{"norm": "rmsnorm", "rope_fraction": 1.0, "qk_norm": false, "attn_scale": 0.125, "optimizer": "soap_variant", "schedule": "wsd"}
Each number is 50 + 12 x the weight over the matrix's rms, rounded and kept within 0 to 99. Layers, rows and columns count from 0.

# up: layer 7 MLP up, 512x192, rms 0.133, rows 43-53, columns 96-191
# down: layer 7 MLP down (transposed), 512x192, rms 0.124, rows 43-53, columns 96-191
# gate: layer 7 MLP gate, 512x192, rms 0.131, rows 44-54, columns 96-191
up43:39 53 50 67 51 60 37 78 32 39 54 37 56 58 57 43 63 49 50 32 67 40 52 68 52 34 47 51 50 62 47 58 39 54 38 53 52 56 39 59 24 53 63 46 52 40 59 56 53 72 52 41 70 45 53 28 51 60 38 56 42 38 47 53 49 39 38 73 71 30 43 47 52 23 52 39 59 36 59 54 48 49 33 52 60 45 42 50 89 41 63 65 48 32 49 30
down43:55 49 63 66 61 53 35 64 26 39 54 47 37 40 55 50 57 45 35 64 43 48 44 61 56 46 37 70 48 56 25 61 49 61 46 53 52 72 42 38 42 62 44 56 36 26 23 43 42 59 50 52 51 53 57 42 61 46 31 58 12 44 45 57 57 42 43 33 55 53 45 63 56 43 40 46 64 58 51 65 38 69 43 54 33 48 46 57 33 62 47 64 43 44 28 28
gate44:43 56 32 42 30 55 57 61 56 35 70 51 36 41 48 46 53 48 51 49 78 75 65 50 51 59 57 58 58 55 37 56 54 49 32 62 57 58 61 46 50 35 42 54 41 62 45 52 49 53 52 49 44 44 57 66 40 39 51 62 58 49 47 51 55 56 39 67 64 43 59 66 51 67 46 61 53 48 35 42 48 70 69 49 63 38 55 45 59 54 49 39 48 52 60 29
up44:32 37 42 38 42 53 52 66 66 47 56 61 41 38 49 66 42 19 40 59 61 66 71 49 38 55 45 54 64 68 41 53 54 37 57 58 65 39 58 57 32 53 48 48 76 53 48 30 48 36 69 47 65 27 62 50 49 55 63 58 53 44 40 39 60 52 61 64 47 59 44 68 46 60 55 56 51 40 34 44 47 46 65 29 50 51 50 52 40 50 41 49 59 66 64 23
down44:47 55 54 55 64 40 37 46 54 41 55 65 52 74 63 59 59 67 49 42 58 24 62 26 68 53 55 55 47 32 48 67 50 58 50 64 73 39 54 60 63 50 62 61 55 67 41 52 33 34 29 51 55 54 24 48 58 67 39 59 48 34 52 58 51 51 73 48 14 51 48 50 40 47 34 46 53 41 69 50 27 57 35 46 40 52 42 69 56 44 71 47 57 65 73 50
gate45:54 57 56 67 47 35 41 39 24 74 61 52 42 39 75 72 48 72 37 38 57 40 45 60 35 41 47 59 40 64 58 57 46 63 51 33 61 35 40 58 47 66 58 49 41 35 54 41 39 59 41 65 64 65 52 51 48 50 33 46 59 57 55 40 61 48 53 52 70 59 65 43 44 40 54 55 60 55 59 50 44 39 52 45 60 36 56 38 64 59 55 42 46 41 44 43
up45:50 56 44 51 44 55 40 56 47 30 55 34 43 39 42 51 40 63 49 38 46 47 33 43 21 65 45 52 63 35 50 23 61 67 39 43 23 63 46 35 43 42 31 54 27 41 54 43 42 53 55 46 53 65 41 54 51 59 51 23 52 54 36 09 61 59 46 51 39 62 55 45 38 57 44 56 48 44 44 52 54 36 41 25 45 51 64 46 50 53 59 52 66 63 54 36
down45:66 76 55 58 59 38 66 71 63 71 61 45 44 30 62 60 45 55 44 49 48 60 45 59 37 68 54 56 29 42 42 34 51 74 39 39 55 31 42 75 38 68 39 49 59 52 38 62 59 59 43 52 41 52 58 56 64 62 50 44 49 49 62 56 53 60 55 51 37 60 61 47 58 45 46 42 42 37 61 30 35 57 66 56 66 67 72 38 79 60 53 43 48 66 51 51
gate46:47 61 42 53 37 44 58 46 50 42 37 38 15 37 48 69 37 52 48 43 45 32 53 61 56 57 59 53 49 24 58 44 49 46 64 58 55 43 34 53 66 52 51 55 68 67 48 42 33 38 52 53 37 64 56 42 58 37 38 70 51 61 54 71 53 39 56 61 49 58 60 44 44 57 57 58 56 30 51 52 53 42 48 47 41 41 62 52 31 65 48 35 24 51 70 26
up46:49 61 48 41 30 55 44 40 52 57 42 71 41 48 50 66 58 42 49 57 60 55 65 60 54 38 57 60 56 35 58 62 55 51 43 52 36 31 70 49 51 40 40 45 65 51 45 35 55 75 26 41 62 59 37 28 50 62 31 59 72 59 45 37 48 67 32 39 46 55 40 48 40 56 40 27 34 42 79 50 49 66 49 69 56 57 55 46 48 52 47 74 58 67 48 58
down46:42 47 49 24 37 38 52 27 43 86 39 54 25 59 56 51 34 48 41 63 43 61 46 47 58 43 44 52 63 56 54 61 45 65 58 55 37 48 57 68 53 28 32 44 42 25 38 57 52 62 48 37 44 40 30 44 64 67 43 50 53 30 55 51 41 75 31 52 42 66 54 46 20 47 30 54 58 34 72 38 55 47 48 64 27 48 24 53 52 67 52 65 48 56 38 64
gate47:70 68 29 27 41 57 38 52 42 41 82 53 50 42 70 42 61 54 43 50 46 70 60 39 44 55 52 47 52 49 46 50 36 62 37 57 49 67 62 55 32 56 46 66 56 42 43 60 57 51 44 37 57 42 47 46 50 56 55 63 58 55 36 36 53 34 51 61 51 44 40 30 65 37 59 54 58 41 37 53 46 51 55 53 61 54 33 54 60 46 43 63 57 44 44 68
up47:48 57 61 15 41 60 47 84 51 37 38 45 35 41 55 55 40 50 57 53 56 47 55 53 74 53 50 47 69 46 51 69 63 55 72 42 59 61 64 57 57 44 63 49 34 38 37 50 28 25 42 53 56 55 49 24 26 41 44 79 42 62 44 50 64 64 74 45 63 51 49 37 37 51 29 23 52 47 36 36 50 47 53 55 57 57 65 58 51 41 43 67 41 48 43 70
down47:55 56 37 34 34 48 52 71 48 41 42 48 41 41 47 50 37 54 43 60 55 29 46 60 32 40 52 29 44 32 49 38 54 40 74 74 53 64 44 41 73 61 49 65 46 32 47 62 69 58 61 53 71 39 48 33 60 63 44 62 33 52 60 69 59 64 52 50 41 44 41 42 54 67 44 42 42 44 36 63 54 59 44 45 48 51 58 55 37 56 53 47 46 57 63 46
gate48:33 57 74 17 53 60 70 28 64 39 35 54 46 60 47 67 44 48 63 49 56 71 44 62 62 50 55 39 60 40 40 49 50 54 55 40 49 48 59 49 65 44 49 57 59 34 45 43 46 67 65 60 43 63 66 47 63 32 55 66 48 62 76 51 28 37 58 42 55 48 41 72 55 38 59 38 47 53 70 56 73 48 51 39 52 40 54 53 49 57 66 36 73 41 53 74
up48:65 43 45 71 37 56 64 51 45 43 47 62 51 37 53 60 52 51 54 45 58 37 49 49 51 41 28 65 70 60 47 34 47 45 48 55 48 40 60 68 67 37 48 49 44 62 70 30 24 52 51 59 62 59 42 36 43 27 50 39 59 48 61 36 64 58 50 69 51 43 53 65 65 45 43 75 46 64 58 65 62 53 68 48 51 40 43 45 24 40 42 48 56 34 41 46
down48:56 34 45 45 55 60 47 39 44 48 25 40 45 39 42 42 37 47 70 39 50 47 73 67 51 42 47 51 71 49 34 38 59 46 37 64 46 64 59 58 60 44 78 71 52 52 58 33 42 46 50 61 59 50 88 42 49 45 38 62 40 46 50 51 34 41 58 53 40 48 58 58 40 70 69 22 58 66 51 50 68 36 37 52 55 19 51 50 56 37 65 46 57 38 73 47
gate49:58 60 34 53 46 31 92 47 54 47 37 77 50 51 67 55 78 33 40 35 50 46 49 48 56 38 31 57 64 49 58 46 63 57 61 62 51 38 54 45 38 63 62 18 41 53 51 44 36 35 68 41 58 49 49 35 82 31 49 63 46 51 32 35 71 47 47 60 60 46 57 57 56 75 38 54 50 37 57 45 46 46 62 64 59 60 42 56 39 45 56 36 50 36 43 47
up49:52 61 48 36 46 37 68 64 60 54 52 55 54 56 38 51 56 27 47 45 29 30 43 30 53 54 48 49 46 42 54 42 43 51 20 63 64 68 55 40 53 45 65 65 74 60 49 35 55 55 51 57 65 48 60 42 44 65 52 38 57 56 43 51 43 89 56 82 55 47 63 40 68 72 39 35 55 64 52 68 62 54 66 63 54 73 45 53 56 27 52 67 55 57 49 69
down49:49 64 33 33 63 44 71 37 60 56 24 87 44 38 63 52 44 55 45 49 72 40 45 66 52 61 58 60 41 32 46 50 69 47 35 53 55 55 69 40 84 77 48 58 36 28 45 46 40 36 37 43 43 68 61 48 29 46 41 34 49 50 39 41 49 61 53 81 55 63 67 50 58 55 50 60 55 59 56 63 21 65 31 49 35 60 42 42 49 48 49 85 59 38 34 51
gate50:57 41 41 49 49 58 44 56 41 41 63 42 33 56 52 73 48 44 30 48 45 33 44 36 34 64 59 46 44 78 59 33 23 59 58 36 55 64 66 40 39 34 60 55 28 44 72 28 57 54 62 19 58 41 60 55 50 30 19 37 70 46 65 50 47 53 54 55 45 53 32 58 53 49 63 47 50 48 66 57 40 69 47 42 57 32 39 31 39 52 45 62 60 52 65 54
up50:29 41 50 52 56 52 49 32 39 63 47 55 64 40 55 51 67 32 53 38 48 40 57 34 42 45 52 49 45 48 52 52 38 54 62 32 62 51 51 46 55 52 46 50 42 35 68 24 48 53 39 46 51 60 68 58 59 47 44 38 48 49 49 48 33 49 60 59 62 45 50 49 59 51 65 47 51 39 61 44 56 44 51 57 65 61 32 41 48 66 58 39 53 39 43 45
down50:47 57 49 57 45 37 56 53 39 61 62 32 40 44 45 51 67 34 46 63 53 42 27 66 09 55 50 49 36 60 58 45 29 63 58 42 48 75 70 54 62 41 57 42 47 51 50 24 66 50 41 55 70 49 35 47 41 47 41 32 58 39 62 48 33 59 52 59 51 46 40 54 60 32 62 59 59 39 51 46 42 54 58 65 63 29 49 36 42 56 57 51 67 30 63 39
gate51:45 42 51 51 56 68 56 40 40 52 51 52 61 61 49 44 52 41 47 53 63 49 38 49 43 51 57 41 66 62 63 49 33 40 73 54 42 48 59 37 50 95 38 44 43 28 57 49 48 41 53 38 57 42 55 34 67 57 51 69 34 53 49 49 52 29 49 52 37 70 36 58 45 44 49 53 47 46 49 47 53 44 37 66 56 50 62 63 35 61 58 47 33 45 65 48
up51:48 59 69 60 62 46 33 54 52 19 36 64 53 50 41 59 49 36 43 52 43 53 40 49 39 41 60 42 67 28 47 62 48 44 47 47 41 49 45 68 54 23 42 66 49 46 57 51 50 45 65 46 70 30 41 52 31 64 39 47 46 54 47 60 63 38 51 53 43 48 46 63 54 36 84 30 49 35 39 42 47 71 53 62 35 50 46 57 76 59 65 47 36 50 39 57
down51:53 44 40 35 66 67 44 24 56 49 52 37 52 59 40 53 62 34 65 41 55 59 41 42 48 55 48 55 47 39 53 51 47 36 54 58 55 28 67 44 60 82 46 55 39 40 43 39 54 38 33 38 52 35 45 24 48 37 51 61 36 52 57 36 38 50 63 59 39 64 53 43 35 41 40 42 39 52 48 49 38 31 47 49 47 39 45 31 44 54 47 55 28 67 68 26
gate52:67 63 53 58 74 58 57 27 33 36 21 52 48 74 50 47 49 44 41 63 44 39 46 21 45 47 51 62 34 77 44 60 70 58 44 75 56 61 50 60 52 38 37 83 58 38 38 74 75 76 41 57 55 66 48 52 45 53 34 50 53 56 76 51 59 46 54 51 32 54 72 64 66 31 57 61 35 92 67 50 46 37 39 52 68 55 57 26 18 48 53 57 40 42 63 64
up52:38 51 44 43 88 58 59 61 40 41 59 51 38 66 64 56 60 43 26 58 21 61 26 27 33 43 68 75 23 89 46 61 79 73 71 58 41 54 66 36 56 36 32 57 56 27 46 58 99 60 57 58 43 60 69 68 59 54 40 50 51 72 73 59 66 49 51 53 30 45 51 52 64 31 34 47 30 84 72 64 44 34 39 58 40 40 67 17 43 52 55 64 59 47 43 46
down52:38 24 64 41 69 48 46 48 65 47 53 53 57 46 71 50 67 41 53 60 56 52 46 43 54 63 68 56 59 48 66 49 47 34 63 55 59 56 44 56 46 54 42 45 55 58 51 49 38 56 41 64 62 48 34 43 53 55 51 68 43 56 73 36 49 50 41 44 50 57 67 46 67 45 38 63 55 44 44 58 40 53 51 45 40 57 53 57 40 53 48 59 38 42 43 59
gate53:81 55 54 53 54 55 69 51 72 62 27 51 32 64 67 77 47 56 62 55 29 56 48 66 55 51 41 39 57 49 40 59 32 47 42 42 40 36 35 35 52 50 43 43 26 49 67 56 48 34 42 61 52 39 54 65 51 32 48 47 71 48 47 33 54 41 44 69 35 43 51 36 53 51 46 27 42 50 62 71 51 68 49 48 46 51 57 59 60 44 62 52 55 56 46 36
up53:43 48 19 49 35 38 38 54 49 57 57 69 35 64 31 45 53 53 45 39 66 47 39 68 52 51 57 50 42 41 62 31 73 55 49 63 80 63 57 48 49 57 38 19 34 63 46 58 49 61 45 50 30 53 38 48 46 51 62 46 59 37 41 46 57 77 44 45 53 55 27 53 48 45 43 51 60 36 39 35 34 57 48 53 46 54 47 51 39 49 42 59 33 48 58 31
down53:33 64 57 44 54 62 45 67 54 36 66 63 47 42 38 51 64 41 32 42 65 57 57 60 38 54 51 47 44 32 40 63 43 41 58 44 67 49 68 40 71 51 43 30 63 31 29 54 46 38 35 49 52 50 48 58 53 40 56 68 64 55 62 47 44 65 34 43 45 62 61 72 24 40 38 50 64 53 44 35 45 51 47 26 33 57 67 38 40 52 48 64 68 43 62 40
gate54:45 35 50 44 45 54 54 47 29 58 52 49 69 36 46 49 47 50 52 62 54 53 59 85 60 59 37 75 48 69 54 64 38 53 59 64 44 40 66 55 65 31 61 54 53 56 46 39 49 44 45 45 28 47 26 79 50 49 73 24 64 58 41 59 44 55 56 39 43 64 61 49 65 36 58 54 46 33 59 52 43 58 57 45 38 30 76 58 68 65 56 44 80 53 66 49